{"n_layer": 9, "n_kv_head": 6, "d_mlp": 1344, "norm_eps": 1e-05, "positions": "learned", "attn_scale": 0.125, "init": "normal", "init_std_qkv": 0.0208, "lr": 0.00184, "beta1": 0.93, "lr_head": 0.00549, "grad_clip": 0.5, "steps": 4929}
Each number is 128 + 24 x the weight over its row's rms, rounded and kept within 0 to 255. Layers, rows and columns count from 0. Numbers have three digits each. The size before them is the row's rms in percent of the matrix's.

# layer 2 MLP down (transposed), 1344x384, rms 0.0423, rows 1164-1304, columns 192-239
111:147141128083118116169142088120170185154114146111143101157127139127132069128127148156148103132111152129129174146172142160117124107129099148105123
103:171110081125133146112129100127115154155166157107100161135122160104113120160132134159129173132102135098138131125142103129100117136079171140082099
090:093140156109133178129122099104197092105097144118111130123097148132120138100086102100120136081121139137165161142114157152132105140195095103105153
117:155141108103157101137099110108130146124091073124146103131132117087153140131140119054145140102141100128129133091106116124142127129167085125118101
111:155128112116137163140120115140080133103134145066140141123157156145122114126171116126130104168124112173131165110152099179142139147117120149124105
090:126139112114106107141151103130138096118120124130116095095118111138129172146132130137144123141132143135146095123133146077119136170102128185101156
100:066137144118132134097124124108137150132117089126148152146136129131166129110134163158136147114157134129143137109116140096144138117163154082164151
099:134108133083181114104143095135126175126183123143146139138134112103145168101149127118132134115098134125134118119124111139104107159132151118121100
106:091144185130103106134114152127142095134094174103146147106123132137091142148090110144087117105130131121119141170112100090097122149129138106132129
098:159152156132156133128105136141129134133138125175097140099126125115181113138176116103129139078161118131143106157105152129162154179118129152085150
098:187128109184120134145109112105115124121090114120144171113136119137137152133153124111158176050108136139157138154130142156129134173104149100117104
076:142157140100075160163144127128128151112116168134141101132111126167128137122115112130118150123136133133113134109132119144136127110135151161163093
068:136114139121115172128139106133113128169106170138160092086104133175159145131153153120176132131117161140107171142169144126124122112141133152174152
089:140139069095139125123139122140088126157129149140130130141117130147106166106072138090089125101076117128169101096107159100077145134124116105090123
095:135179106141111155118085156126140111185128147115118182134155121112105114136145151160097130127100101130133115110154126122094117136148139120117117
112:148102104136111141102178130111110123167131147106135122165159131075125101132109086120075141099214114107113081097123100101136123114117137136152113
067:142140101118071126100137125142091157119126121093124126126118156143072115125135106152137099135117151126139086107149127147082129159154114136157124
094:132112112140146139153151124124091134106139112130137124149188139156107157088164131159120124169141166115126125091139111134128078112142129144106117
072:153114129145119145130074145104180161115124116146153110142136123135109155130150117125132132065135099116141175123166180137141193157145115144134101
120:115114125164129141162154166085090125113112140147110132142105133157125139126159104137165107157140169148114157100116097139100130112100110158097120
103:137140164111087082143114111158099123115092150128113122092160136154152116116096129152133110141126130096121144154149126135106114104138171124109105
103:111108150122127131095118143151109115159120136127108115163120121128108139121141137119178104128082146098141116148119138100141143116143141131101114
102:098157156142127093144093168117135102168135128109133172120133117114155120104121144165147132086118114119125162115135138125126132147148181131119157
097:138095128097143118131139136139126166119086128110155087111114116124127099116130137162105157072149117141148127143155118124126132111150127136168143
102:114129143128130112078155116171109102114146128134123147136183082130170145145107121109141088139121117139135141141137176119147135087111061133168128
118:144148188131130159133150125137160165133092133108171117122107130127171118119127159105160124156104119108109143139117084169112121111121148142117142
106:159117143138123139158140138135170095134173130151109111078129132138136098098123120107099148127112144124097139166134125083151136132156174129142101
112:126145098154151098119087126164134119153133076130130143120117141071138139098112134157127172128120157140102130156160113187120164132117166131160150
097:161130156125114108156146127150136134140101144142111140135146151143128115086151082105120144141084152135139151137155117123144116143091172106179100
106:079142098122124134167131119115105127126131105117087074135128139113131112095136150103145126137146154131125105106157127095086125139147124136137111
108:095100100122151118188113112133075111105160166166087114127113117074126112142127148114122187140113139097109120128124201145121098105102112154094178
109:152145114097108114103131140129101130157101123169112106135154167132130099112094117084130140116141145123113162090110137191195129159179128111129133
091:135179110108114091140090130086109142129161161132139106130144159117122168132146106122124120133121158107076113191126095116156109075137156116121129
101:121155132131121178100139159110094112152108120152132153137140128091114137131103118094122134113105134129172121102109131105099121144166163151092167
097:121138106153148117130138106128134144176126121137128127159168102146122125137108141162133139137151143169135123146145122157099134141172122139142104
099:114168121097093112154125115131133107146102123122141130131124167123125090138115120118144131106135146143144147154127116115100111188096146138110125
103:096163120114169172158134118117148116086104176159133112074034135142157153157113124128133142131088127131121136114103116138148149110114116115126135
104:116134126108121107153128100151158154124137148120143060161145109109136100117098096128114125153117111130108103083114138135118094147163142139131155
106:146119175153132167146096138102109145141119132108108101104165109114100124128160131127119095088136149135127183088121109120134114162128122104111135
091:146148119120105141137134081154131117108184116128122120135107108104073100097155108109132134094097141173124066145105124128125126126151136154121133
104:144114133110088085158127124142103092138115150131140105145135159129102094135135074115122120123134163124128107109129135116097128176165109162086142
116:119138142112114110111103122129155100135183140105125129113140143140135148105116121180107155141112119117139106164065131149108113094138126157138079
099:128109089167090179122066146131109089115105151115146157125135124123136152097091161136117164124125091115144138159148166157169124118131102143117139
100:158136136111132140125129069141143099136161112068102088135114097131108113137154150114119102099116120146119103121122137128131121136183152117136141
098:107107137105120115109178104096149107118106133166139137139092100115133119105132086156132141143089099131122101162170139128114114125141167078123094
094:158154141128122102117128134158125120163116128131153138106117106117127164113165120110119129151170116111128120119142108144115153120111093135112101
107:109129108138107115110132150071106137127146125127148198136160111119130194140141132103131126126130127122161111113163096137123143109112142116124111
103:115156109117099123125120137114117125096132124102144139147111135077137139121150201158153068127094158170136123164106097098126140140160100151121153
078:141135156133126138165090113132184164101130121118142107140138073107150140114126101111151128114151156157133099155150122135088106135121134109091111
109:151126132119093128140107138147135127145109114148104144170116107140151133161121140155122134132154154128119135117099109145144155142090120144126137
118:102103168117116127121119157135137123135093161140146144134118141171138136142077123096065120105139112155094115129126167077120124126105115130127115
097:113135119124118062110202124131086163101157151131166105131131167136130112114144151125107135090132114149112130139149122155107151109107183100150119
089:103151103146112112065116104090092188101121172141093108116090172141181162112112115114115103155130121096129080159107124167124134137172092130126142
100:092151145127096067116124131168107125187118099129117075133138089148127131180123094095147108112120178085141109116119111154137077109141126150145157
108:116164140121144114100171120131142149113148082120089142150124129148121115141146112110144160157170115135073092119118147118184117141126101126110150
105:151168121145132134141089127122121124146089135069129130109146142132166091129128103107185143126124119108135085109103117141128163155099118142082136
096:161135166153144125152115095154119096111107151130159136118187148115180111108152088095121142122129113103161140151133134135154160142168143100121102
109:154114134099168120100128117070157110065128134117081166156101153136116145157144128143160109130076108154100097090144084154134158094102119099179123
111:128096165161137063185111169118142134156164092117118103122122117117123088134126120121113167115165165086120086083145182136115122147093097124124132
090:108153132153098123116132123120184129107167115126122149150136155098157122160139136144127139149139096102137113149141152093114064143113096092129098
107:111102095149127122137125127139161150123123121149102166119160122138136085130132079071142110111151139126126087140120107119100111123113133135143122
093:129143171103151141137107090131110095152182094138122156144136157098110163109135125154122139078132170129060085133117158134107111140115160172097113
091:131159149147129126153155152100121123115076176079107148107149100128128133115133104105128157115122148161112116147163153116100164142147107158109082
080:158137114151181154138098120121138161123093135138153131148069098107106109098182122152090134096131123156119143138135115107120143116154168132098139
104:117092137134141108108123146124087089084099110144113134117114142127068129129124123164138100092114158173116132152137172098153125135180107153154110
101:162103128128144149161104120126119107127125137095109121133137134073159108137104085101172122144144118124096147081125105113135138129154147107153105
102:131132115139111087125115132118135153118169133154142160119141149106092106097136128137092142141139112142106089138095136073140140154102126160085100
097:109140101141137108130030122175102104108094119134136122155145127150161111130164095124104154132107147150119126122125125149079134088124130131127189
086:112130166074167129136141092131143138107141116179117146131074150174115118085152111183102154128133111062102104132114130157101158146095146153129123
103:148128123134095096155134112136169086159077091106105144125126125102162142132091110097114102085117157115118100110146111122103154127089130123138110
105:152187138112098130155104113080132086120146135135126122138116136125176162144134133142158218097141121103144120113154128151133087095128126174158142
105:121101131137138093134131101141101115106101136121106134101113125121143154133125121122141150096145195164183114143163140129166115134133084157119149
105:131139115138113159113119094098130119168118095119119153112151132164145124172145119161143137138134129103131128104123132132109163126101150141093120
087:098106081108137130176094115152136113106136104109165103122141108089125128098107139107106110146131177101107144152155172086121134107116098154140117
098:141108122102110112140104134150122132114090129122098112056171158157185165160123144113129146122139119146145150137096145115146145146119139113162144
103:074124125133133144155186091172148177125125121130159110125157145117108195137115129108100127138082121094132102152134135124092148091175126111127130
101:111121142086131132193085110178112157110142115116141102114102158059141087094068137118149127130109141133098158159112159130158141100128152105145141
095:135135131106131105122129127114160192105098125145123123135167125151158137113177142151115192104076156134110150091155155115137184155127142095145131
097:160182126113087120120102134133137161129068144157138117071190123119124114080112109089147133150139092118111149149114124160140154099154092087136160
100:130123122105079120114128068098163166109156125106148108139140092109104130065122100142142139126126119080131131105150087176124101115087156151114161
105:093096124191116169116108147136130138105126121124087138108139146115200144133145113153129143111157151129144170115147133128109155096159098131181140
096:111174160135132114142112143160114095165118161117096120156144138051143165135112178119158122119113126097123140155157135126125151149080129147115104
092:075128123137172105147146153112135091110109132117091144152126123186100110137141128153151105113126120181110156110113122144148133146077129152179156
108:123124111130113113091126125146095115125143102124100157115132109118148112115139124124087160121167143133089138147129093138147116097125153123112131
115:112147126139117158146142075103116191118126140146148137152122115153118139128127133122148163108139152134123112125080112119176065157085171118117123
105:103119105136123109146120094128156116081125143147117149136138132122108123139104171096119179138184144140156150137141137183095116125119133139143092
095:136126184125151118180155184149123089073153150176160102157097094125104079143146120158111163118101109120091095130134132127112126096150094122118125
088:111110112121144120122126121142098142100147168144142143160139107140155121133198102140102102136134151154114131148140169138063164108102139165121114
115:139120141151146106131142129098153118138112128112111168130112115118141137142119117124103146152082130122109102116111164132122108103158082168061154
097:122095125109146137121106112106148161165153129122108087177131136152106176135135153134129154132192147121106144082155142154114063101112144159183156
108:123131123118134119143126168074116133080111137157119132127181111109126111130137138124135161131117116109126092126136162141149120109084130151096141
110:131128140120148131099170155136106117139147125135071121103141120122161080098090109124126137130107158099131150113121135106094110132096130103107099
105:083125143158119135148132141067120149130150131172124113104138118110163122124177123137144091113131101136108127115103144105141142160144110106152159
096:111148104116093132135122139115116108149121109169161135138115172116121122087139100157140108127086135152177121132136088152139126146168089135130138
103:144149147096114103133152112124077142114141086154116158112111140171136151153108143130140124120113146158143134115149100124116116118188118102105135
099:134151129115102155127104147149133086121098128160149128130148093162113115133161073159117100138091131152157140129120089133112122139146114124137139
111:107169089150155146142136147178123089206134140118131133055111135138122125096140163179109149133104127131134122105117138155125117158131174163117148
092:160123085187124155124120071105168187136083143118141106127120097147121140145138140098134124084124117151135108127150154149145120168148097124155121
110:138119129129139159151103138135123106153151149124121106127117117145125106154091160094128116143113111144176115146099109119095078155163179127110105
104:142133096151093155110096144134121144113123137113123127108117133144131122145139102138106158090157120112144144113150165168149133151133111120122145
115:135124104094125131125119110154136112113106127113138123086102135137159151111129108112139122145110159131098108103112153149172158080180117106111121
097:132115118106126097121124142165032171146150140145120105116110115121127144131119120111125088152123102122115126142145076109159134116145146129140146
095:104123138149123132157145129148123097127145121089109163135121141187108145156109164116109127110133078121116132155097117158118093117155142140115149
068:149094090108145148121122119163081135123154115119097140095146100150132098166092167156181096125149139119098139142127091076114139119127146093078105
103:091114148121093099139094153145172110117114153099129042143116111099103137065129098131124125122094107141122123119137114121155091115130099129112163
104:108118140094150073163113136132109122191124122135147123152119125123138157094129115121152171110141171110134114095118171132107081127125113161139151
093:156142087116193060118141162118140134113142148117098105126144112128116101121148116127087149153131133109103150117116129121129098090088134075116142
095:102152138124125120121150147142129137117145151163114178088109164127127106109118121122134096098165142093099112128151124141126154143165100134080139
107:063120116130126134130174152118096132120105127132127134135131121144127109101076153073103121170088104122126140103088129136104104121128131146125137
087:134148150088136126144137142145149113134089155137108126135133147115125113111158125110119160133097131123118116165103144100155100142109175144115126
106:151141144119164153091095116135131096115094113149131106135137112113133109112127144076113127108113111130117119121109147107138131119106182119148172
103:133159146152068118137173135117131151125120117118131133138153147137093083142118109149126149149131140193130166146131142152135137116078112085138142
106:171132169149167118078125130123112103093087094121165118148117140127115117112115122124121206073094086128137129078168129087164099115154153075144151
096:107096092158127143075133150142094099127113146083096136120135154106096085090155142119139126124140134100115086142179098116147104126110135153132085
098:094113126112152115134115101131118081079130159137166134131100079124153144136133149076117148086163127167160085125106123112149114139143118139133113
111:144126123086152079156126151071108122130133141106169147148129104138121147140116111134119153115114117155173122107143130146125131118136081141164145
102:109127120102111144113124127131098105158147146146098176122154112122115143149167141112139158114122112157124152123119177121075129170128099131122101
086:150148142140095087095106146098099122149113132128120110167108130116117094101125102134145129144122144151164120112111093142144148141126164117136135
111:148147133100110109128137132083170149137092141125178161103118176098161105107130151153100161115085127071097127191145127086131119121141140141121141
116:101149113126144112103147121151158140101114137120120144138166150134134139107156151089127139176138101126178114126084152152136137130108134154133154
109:167122143118135132135145146121149121122185086123109194123082185115113114101166130125140124132117121091094124142074113129124130128166144181096125
109:165159139097127181122108150150115132151110145147114155197141114135141167065117122115153118119119113142136151120125087129118138155131130097178098
082:108150105135114132157099171160158122117129122126098141113140159152140170118142150137109109106112120108179167114125127127122138136124106128141156
090:091139107136158131135130092106164103116119134098118131148165131163110130110110119170110165130119137139099115171103077082098092111105139125151133
099:142116130146089133115111129106122146095093161134111161143114158145121125095127124105120127141135174130111104096109139121114159105130124138099146
106:065118113102145106148119141130140085116119142174142153131152105106136121155099110092122113135095159110130132107135145163124149111168124153141096
105:133129146139123150141109091132121156103068137077143192158125137153120147111115159148125147156154121130121128108093150118110169127103127115105099
100:117130169118101147111144143151095102126137081125113142121104155146139141112105116094126138112100112134145138129117130090150124112100103155120118
083:142131113124118117132162117167134140107138108116065142126170091136136166150149153124086098102102136100075109160128124127120150087117131091103141
102:125146141156142150158095132144146129112129153115102117166059146167104144135135166130105129154084101100150145128137124124135143074113124129127118
090:106071170118109144125142125130083121125089120117090086152123122164099101157114133135082113153090128116121135163122157093124126106124098142115112
103:145101113126135137146138115091145139175108134127137093122130124157108104115111137161129131141136172123099159105171142186162148126135082065138157
107:152120160158139164118120145154143169137074132122140143114089087077121097141121138097119132148140139132165138153118136147140165155099143125099082
112:099134104165115144160140117114108140136135093149179150131129153126128122162120100142140172140092112140106135142098139119079129127149136128135172
104:160104136106094143118178101157126139170142155077111133144122120120134125110139101086151124119129128144149097117086140135092142138135143137090126
113:156093168134127154082171151141146119134070113101141161138109130117097124181135153094107118107141130172153151161167124131104122156168066138158121
097:073142105147145158175142107089111151118163143109095132153147143170149100138124112095108133192124106162071145150138159154116111166116125089115152
083:128154145114137167103121096109098126150127139122134134125072144141124118114069177119114112119131145109165147126157140150166118094106159155150178
107:117123139147104184105141141105198163101108144162126117116171135121110135122128096111118146104120140135179157116110109139112107081161138134140088
119:112105121128135126143061107183066175168151104118128147113114130128130125124116089126114125141134138140127139133128164121131126088141135109130139
141:188127121145139111110120089138139139149131104135116106097103164106116139087098057144127124127127129152100142059111123142135127136182130093157102
# layer 2 MLP up, 1344x384, rms 0.0633, rows 1165-1305, columns 192-239
102:116163159118144125124105163143126111122104115138146112105123093137132126114131101103141073131139145170123116132107135130145156118154103109172144
094:168098114164134067166127151154087131155171117140131124092149112148126088136140153158124139188148132149063081115163107090130125135059127167119115
116:122090154118130147081180116153167138147142142123114160096112131163114128117103148155110130142140125112105123162183159144091105126114173156096162
107:125129125137127104129141113097178133149115125127116108141083121114101170122108128137146107106115128099131121169155137079107124110126165109124127
089:092151117157139172155122165152144111153129067130126099133165139158096136121105117105127170119108133136178083073167120118143074116125134120163144
099:143120128142106114162131112126159100111123171141092130118119129142098135131104079085130143159120115127099114133166146167125119146090121159121126
104:139166109197092129150140180119147097129095099099065095096114122147117111162113152138130109172158108110151143124099122131155127105150097125135162
104:139098071138148137107160108131110156142152118153128113130147144124160089143175136094152138132145110131129116110145120145166120103126132161130138
095:093104074147125112131151156136099121141103144139138127117136146168060142137088125141164094181134139137087132077150113149092117089159136124156115
098:117111140049110134121136136152157126151182141138106113119146142125113127122132139121105086191156116131101133108109090131130132082141078124130166
081:122108135153170086108093128139164105155129083105110132119148132079094119103126118095130114162120143114149142130129139104110147163141097098106159
073:106120147162144107129101155117129102128136083147100139160161121103090078114107068157084148133101082085131054139128115124151105113096119099105084
094:128107170140139126134105129110149117117126091121202117137112118125156113118168151139150148130147130153094162130136119116116111106110126128100108
099:111078085117165102150147107169167152082152129186173123075110107106142119142112098098154098131130104150163097132127146109135103136086116092150138
098:137134110115129131137093128135126116136137112155114141091096138156128139103125128133200104153075138115141179152124128138131121184137117116111163
069:132137151111151140159101111142163109158139135150120089128111109155180121105114156133119161130116113143152166132124143100149127127108113129092129
095:155163132137116131071134159130143135146112132134138116091063128102149150179114144100155146111131096147123126155120139124121139138109132165158138
072:137145139128141116122179090184091105164116163121120115147093120133116117090105150150129118164122175162124087139086083099124098111109139111119158
121:151119135107155130128121092195149142107149127143121151105175137099140139119162153143077143108106099121091129161137137110148139112162121100137139
104:118165101151144164064152152110125125155134116166151112159106123089087147117153141101136166143083164142134118116096095140156166135146131139146126
105:154137143159140132149152121123105143111129125114159128103139134136106087140120146146111115152138131158103147104123111162113102153135122132104141
101:146112116110121149112154104121128162090110115140112084136133135152124133155134090108096144158140126122136121144148117108135118119107091137132114
096:090148147163134138128112126125142085120179125143103146138125108142086120147103099116163100183118116098109109112113140114164127161069135135069125
100:145139115125134146148109129088126179155107113125137103111105174150103107102160144139092157118123120126116142147127103140113127170129159160089163
116:125098092140128131112126138105131104152145127159080138101157106102088140158140105153090138076139131123148134132176134092111147141107137126157113
105:125141142088141139105148134169138157116115114113077135139125111105123106132115140102115125110161094099117167115119105160169131119119070126095156
107:154107166120125145126129128090112116109131152121129110139108113145111112165135141096131124123155132145136118108095140060158077133135103138095122
104:099126072130129154118085158126120142110127138108144091099133092129111140164083142156123117122175111125145122114109110120130123140150101144093128
102:188114122144093138112108126129131120106166131130140176126102160129148129141116122128108130099123140126090166144127111146128144120137187128143130
112:141139156141085157076154147135145122125094073085152148118142130166147154113121083117136068094117123153123125117133050126157162145152146112159101
106:080086138157143129149126113141154115131149096114155135134099086116128166136157131141112133116116101123132078160164105077096122104101139151123126
098:128085139155138147114139124143136117123089109121121154154118106141109097110113147110136143125134098161163140083123147171086135191121119119110120
105:141118130139140086149098110154130126127128140133146104111103112135138132106150148177116106172125103134097142140145096160130127128086098106174115
095:160108157107107143113107143128121142088152157111137113080094170098105116139126105141080160102111122109110132126141110060115093101106111115109142
106:158102175159147149111140159134112129125140133128130130113130104116121154104133150119102119135120131127116118112127140154145142071148133124135139
097:160103158141083115122142154122118127150176107109141139155197119150104112132127133162118101119171138115131111129137119106089111135129155142139113
104:132137113133116173106146136125066095139091126127155145108119145148106126121155094141142162083081137119126116130141094114138126097105094116136145
105:105135090128104104143117143148125103118122103149110129144106116146190095137109127096137125135135095107144126147179167122110148105112169129153108
088:093105092136161110100131171089137126150098165141127127117134136139202165146089166139147126185192094098111160112154140119118096151135122100135120
095:106157116182177148101110165112135158140141126101129131103088070150153110113122127117152149131149121106131169158128125122145159122085145147148138
117:129124167131148169169161149111113153135065113138116147135139112100133111113149119052179099112152130126076145112187113103155141146116126121101156
097:127126140111171111150173117118150164136163096122124098086101131138129122171167112152135129141138137141111113125091101110106136112143157110120156
098:135127117133105128120140176110129148120070111161147131108128125130141131111106129139145145153123140136111144149126143141160127123092093125135112
102:154132131137155160152070142122129139156134139081139123120167150158115126131128154100133101118131170125129179091092104095110166116128085165147152
098:093118127138125145114145116112110117096130145142108120167124129151121099162100132102104126089095101127100163141127154110129078149130185142158131
112:160131159114139139132119114165166137122112125135126080096085136136126075137114136143135139160108126127114164149081166102114121123109101153137155
100:120077145133166112127134109143123118133115139112079101098130144179122111144118102122121188113142073091103136106171160144145145121114135110135103
082:124129153120132138104179118140050117115122128109103162097134175141132127143139154117108139138109112117091165076103123089174142121136133142152136
102:122107134155145161121125093115114118115126114139161140086143124113118153150128111134160119140106159130141141155131123092140139134173185116112161
120:157153117151125140133165112101105138146121104122135119109129109101098117123164164144168137145145141119140127128135102149149147156157155129108160
099:125123129121114176154086158125178083153103136115107161108116126157125112126128118136148128172136118114139118120101123095157127161150081151099121
092:150121172128145145165129155160157083151118108113136154171169098136090098137138145141157137116133141156109191113159162117096133149114165122112104
101:137111126106128167134154137090132135077119144135147172110128146122143113116140144153097153136139080172096153133144149104102135145094100116106099
101:106129144134117152135101137127122169165084156145144109137148130130126181136146154137069135067120114140120155152139107122084155120142137140168086
102:123116117153133131130145102109103125100119136175165130098122110126080184129130166112078136151136152141116129162146120094126130115164110117148094
097:109099092136127141072148151106159150164158114130115122152073130148089149117118174147132134120110146135081118093140132141096120119101128145133153
107:083146122181084133148111141173093120190132096135167093084150110125120099134100135134100148131154146096160131158125169097128112156164147122094112
107:154125117093132167067189082158095132103092147135132156119159157148116124106126141162114152120134086175098162131096088119133168126164174137127111
088:143087128117154148142139155128095149133082139130151083101116126166104140103111149145120125125129151150117135110120108144120196120119139177136153
108:169144138091145118130140131119140127110104134141104117106139122118109165133130144147151152145124105161120127102112149062145187138120093148138116
091:117124104156113118131128153105143147099071149127137103127131114155143098150124109085143107149124091134173160129106099128154149137138093110157144
090:113122156141110097108132139185157152104156074134128167105103119148170115125143089112101158158135086143155120130113113124123123120118081118137164
082:103101089128119150126146129140109119142137132163097135092194164153135100154109137098135135174129137103163116115143113162161128138091107126179118
104:165177126114142162127155111135145181158160109106119096137108120120161132108122145122121158147133119069147131095131094144133124138065127106117124
105:126141124131123111095158102120116138143135115155136125104113098133078142164143132155107101152084150118144126159132122135123119149150106147109140
100:101121156108124172098133122146107092143081136086120104143128092146150149167100125113149132118141149102116155112124130189122133129137145114178143
097:146110165115144136111192119136164129124180129112102116088107130117078144117114152112177105137148111098109154108151146089170146137129145149119092
088:129098086173128128165142123138140125128124162130114083076137106112153137146119125096124115132116154160176137107143099098142130144127091090096138
104:100110120139154152120123141109089174111158154143131099120118117160084099136160154138142166175122091126122142165133159128171089138154122123116167
105:111111117145168152110152146178145150136115107108118135105128150137081124119096143112109079140100151148101144138085112126149162143109143089127102
106:139189144130147163159113126130126167150119114129117143151131112129146120153145134091135105158115070121109110121079150122110163166135164071134085
104:156102119120143095119113122137113111108139131099110096121113097111123115121133154124128098128122150126123158116080090117098109119135148106103162
092:120129062126102110056149135101099157137097136159120126142126126127145118114119129171099162109126099155150112114104095133125090103122146100123119
102:151124106140128072129152108108089136152115099116118114163099178161117042093153104111128130144134194137082128157173088139126129135126113143109131
107:166158116138118137136084175119113053123126124136117149098121114136115070117147121150132122117178148133113131118147070104140127163106117159134128
099:153135113191132115065153125112147092135141128146125129119144117198131176138169093153120125131116134122152099106128087105118132138141091131089131
092:126162119133132156132123136115092090148130138119131131160103135093095101156101118114120074093177112132156105143088097136110072095129151163103078
100:122084154122156154164129147129095108155132106116120152173085126175143128161143133123113154135128134135126096124140129104137125120103109174117097
101:131142123169181104111133183147088074129111151168110134118123155158148135182131132153122114138135168173124136163100154084131153134137116110132095
105:144151097112148086156145118128134133153121116110166119148136082134059094130127148114141121166110129148108107132096165135124111146094180151061129
099:165099094116126106103123115102111156112146118157137137127132103200106083140124082133121146133106130171111101114103128134136108093176132100122149
095:171106136135103135113105111130128154149153149143170117124123147083130124098096129119135155133108150089137129142171144097076127136131108139047107
104:135150109143139136176130133113144111129109148127170130172133149130147135149149153129173128144082143128149119079117141168116141138109109124139122
114:178133144133107099127158125150127110160136083142120106108115107086112127128134142149076135164118085128112142115149147118091160107153101121151114
103:173156128126162163100131184130101110154132141112160111094117118148149107153189098173131079107114114137115124112132126098148145125141164124097108
098:102141071091130146106110091102177150132127114137110119089107137140162203146108138097139146142149136138178171139133147127141118141092151158136138
092:115162124129132119099108146129127085150124134155128123127113119171123113137099141100112144115100119110098126131128102132178089141152134089100144
114:090137135126110129155129134128100111114120164131108137144164149119112113152146098155174124125169134152138160117156103098123134157127163103159107
104:126165101160104097150128171135107104072090128139133164063123107083132110117129096120125121163043154139158145159092117097145144148160123087086108
106:105122152129123147135099091157145114152155162147173109098098125163166134133182117143113136143146162138101160153134103126112121147146130092119086
105:120129143162117145153088113119148126137096155148164118156085111169102163144139148155144102122176121163127124140110126143129175141153154159128142
104:156124128090158122091142101194119117111076154113159140154114127105104135136129142124101175149096153140145118144198121180127120104117148161075086
097:110140130103166126132112100135128122138136114084114115114129096141111116163114115101118172116120100113106126084118182116105136115133142154115128
099:111117136171101132168116130105163143093119140109127170132142121120148126144133105162118190137115125085078143131195173096134099131130104099126097
102:112120112136132165095147133106122127169140120097085122124107132115148122120146144117130152088172131124125171128113149131149137144094136150144121
112:114110160122103133117127111075152150099112100104135147159122124117145091160112067071153134140128126146113143137120114114137140132113113101114092
089:115151154081121073114161139143093076136162114129100102139116149127138151117142114166117141163115137104121153113096115127121142084136152137100151
100:125134123140129100106140142132119150105121125119145138093132142130103131102173086153123127111154160083074123091144146117165202115119102110157142
093:133134154098168098159158131100130116156138125130114121155132120123141128123121164119153089164119127118110140130088114118096115131125133109141127
114:135136143162139106135159105102152136173119123142135155150147141149109133122088132112125093091144106101136139121133106129086083189071138142144114
097:120141134097134152135147087094171114104091117105133129108181129157143134139130142147148161109138172131136135098070129117142124124127124151106107
101:144108129128143113113130120130150151150131130148150074123145125075139102120127101143169125150148163133137128123147150117133154154127122126134097
071:100174137148101134125134137123145121125116134163126123165124137087127119096143116117091144148114137122182111141144153166120087149151136163188135
100:166104127134142123136137168140099136124156097147157171085133093158151127189098145152126120133194136132148152165109146119142127128110146125179116
107:153176106160122178099140129111126130073115137124107125100108129132099102158118139129109074164105099136107134148162080128131140132107162111092126
095:079129175117067166154106081129126129169117112132147130123105153098126152135116139127149125109139143127139117131135130126130167162179098166149105
096:174111133143133132143138132131132123149099102087146097142119090115118145156139115147159136153111124126144149163122133116104131124126158129178142
109:189108133116138136132085076116132122172127134125135132140114127121135141153164097162150139096174143149136137172165103100099135142170115130128106
094:114093096150138117118117110095108149121175129124146115100099094156127119144117149160151123120130137149140119081154121149128171101145095116121127
105:130117097131118158129156148107147147143135141142114118111103149123134143136156106124143071120168108121140156098179068140120122154152106124136094
103:144151099121196155096130144111104097150126139139142099139091085141150138131120133102154092118127131084127121118141115104118082162159159164110099
106:107102071150094118166144141110142158174177145146098130094097123100133124152106148133156076189154175112108144177089148133097167176111121189107105
100:134153154096156116173119125108162151117153111142162144116150098132110173147103141167109146117108132165123174119080155103126129146133144105124128
103:140154139139101154128137153098131147156123090103093120131158174124111117101133111177127104173114130079097168153124134136109141109135130111145130
114:112132107175129167110124143133138144134116138159113093093137139122118098121165143129142089162121152138101117143125145098113149128115169122117101
107:166131140146167132140143118153149147111118133112155104120117152134123110116091131119106116122123138109132108146138104162154124085140147154131155
089:135111130117159162159152126153158130120129137140135112107162122136111150149134125137138139108170117106137151142130126104107089129129102122146110
114:112124119136129154105114126148110130135187108095094081136135110182099144184139117112107124140131145155154133061077116122161116121072120143177110
113:136121122123123148137123148129117097125118134117152111117083105124121098162115108174110113063127149136099149125177110085107111139142139115133112
108:092132094127121124135096108122086146126073150149147091108154083141144134154093113132121118121168154137173134103165165129107117136063136086174137
106:088141077147137114112127113105142141108118121128161133101131133122083119185146123140127159145100144142098117161122128137108151098189162124082150
085:133105126131115117086152121101098164173125108129156127135105132110114151114151157128114156160136120136090102142119106172140116114124153130159168
095:130127125138114127112155152148076154152178114129126122095122128113109143153143134144131097120118117104187147121149142148155152143116132138128119
100:131173124101193158182114136140113120148159092134146125130118138121153162146114152149110151119118070132152170145136125129138074148124119108149135
104:155137136146122113111106141100102153140119145097103086109112122139095155122165153143110137102150129135151117155144113093145096141116139115119159
103:123135088123132124138118177097118105137167126141130079099144112080145126154118129103106101090120119108165105140144098137157089132148129135139152
102:121123099158148107107116091124138162147140182124174115128162116106089119144170123141117113141129156100090116098129137140110145142156127103116130
085:131121132142119141130106161074121102155114163182167117144115117077136079096113140122134124151141147139154145075098146133139096177132128163150109
103:139087105117120117104158114110095114137127106143178134102183121096163074109115124131156108085182135159108122124132089125126096174127158094135148
091:180154105163155112132112148115162129143162157143157151114137115116135155125155117127144143096172119161130107085126105126167151158125192113136123
105:114181113136112138114126159172134123087133121144162169122119125139152152110133127119135113125129106152110130157069127056118105131127171187110136
110:128147107106104128132142102121111095113167108149131133110163168165165155143137138147135133135116120141083098099113108132128101091169101121157155
116:158103127068159089133104148134161173122129153124123084115114116082106152090149137087124110141163111117162104093114143137158149115112106137139111
103:116164133155170120112114140166130099127121148170131106123144132173065103136114154136108121119135103133126130117195105138147086121105137135166131
114:163133100146156155099092120112164084116141125177124081136131147144131166130102110095134140125164110111130131115138136135134085122043105165122092
099:177126152116096113117125141163139136134103113134159123108130110090121146135110151153131104075141165097197120097120092101125141090125118144127103
094:137098140151120081171111151171124133138150130150142126104164128130140156148171134148145142114131138116093111154094112108123154156156111075144090
113:094173124132144111107140144087111133181123131109120142149098093106095136141171113139143150174110128108118108170116143112128122178104131128095138
114:141120103140153147128117154091126122155133129122136120128129117120130125134118095122126141125126137149116096122127086140116118117144162102104098
097:075100127115107156152141170121109139114131141117125162162165090139139109162163175111124133124112133096165096195151151143130145113092120158118146
109:128117114143128105121145130134144099121141129162093155127168147159113138103124129139119073109138095116138084174121130135127087160125112081141153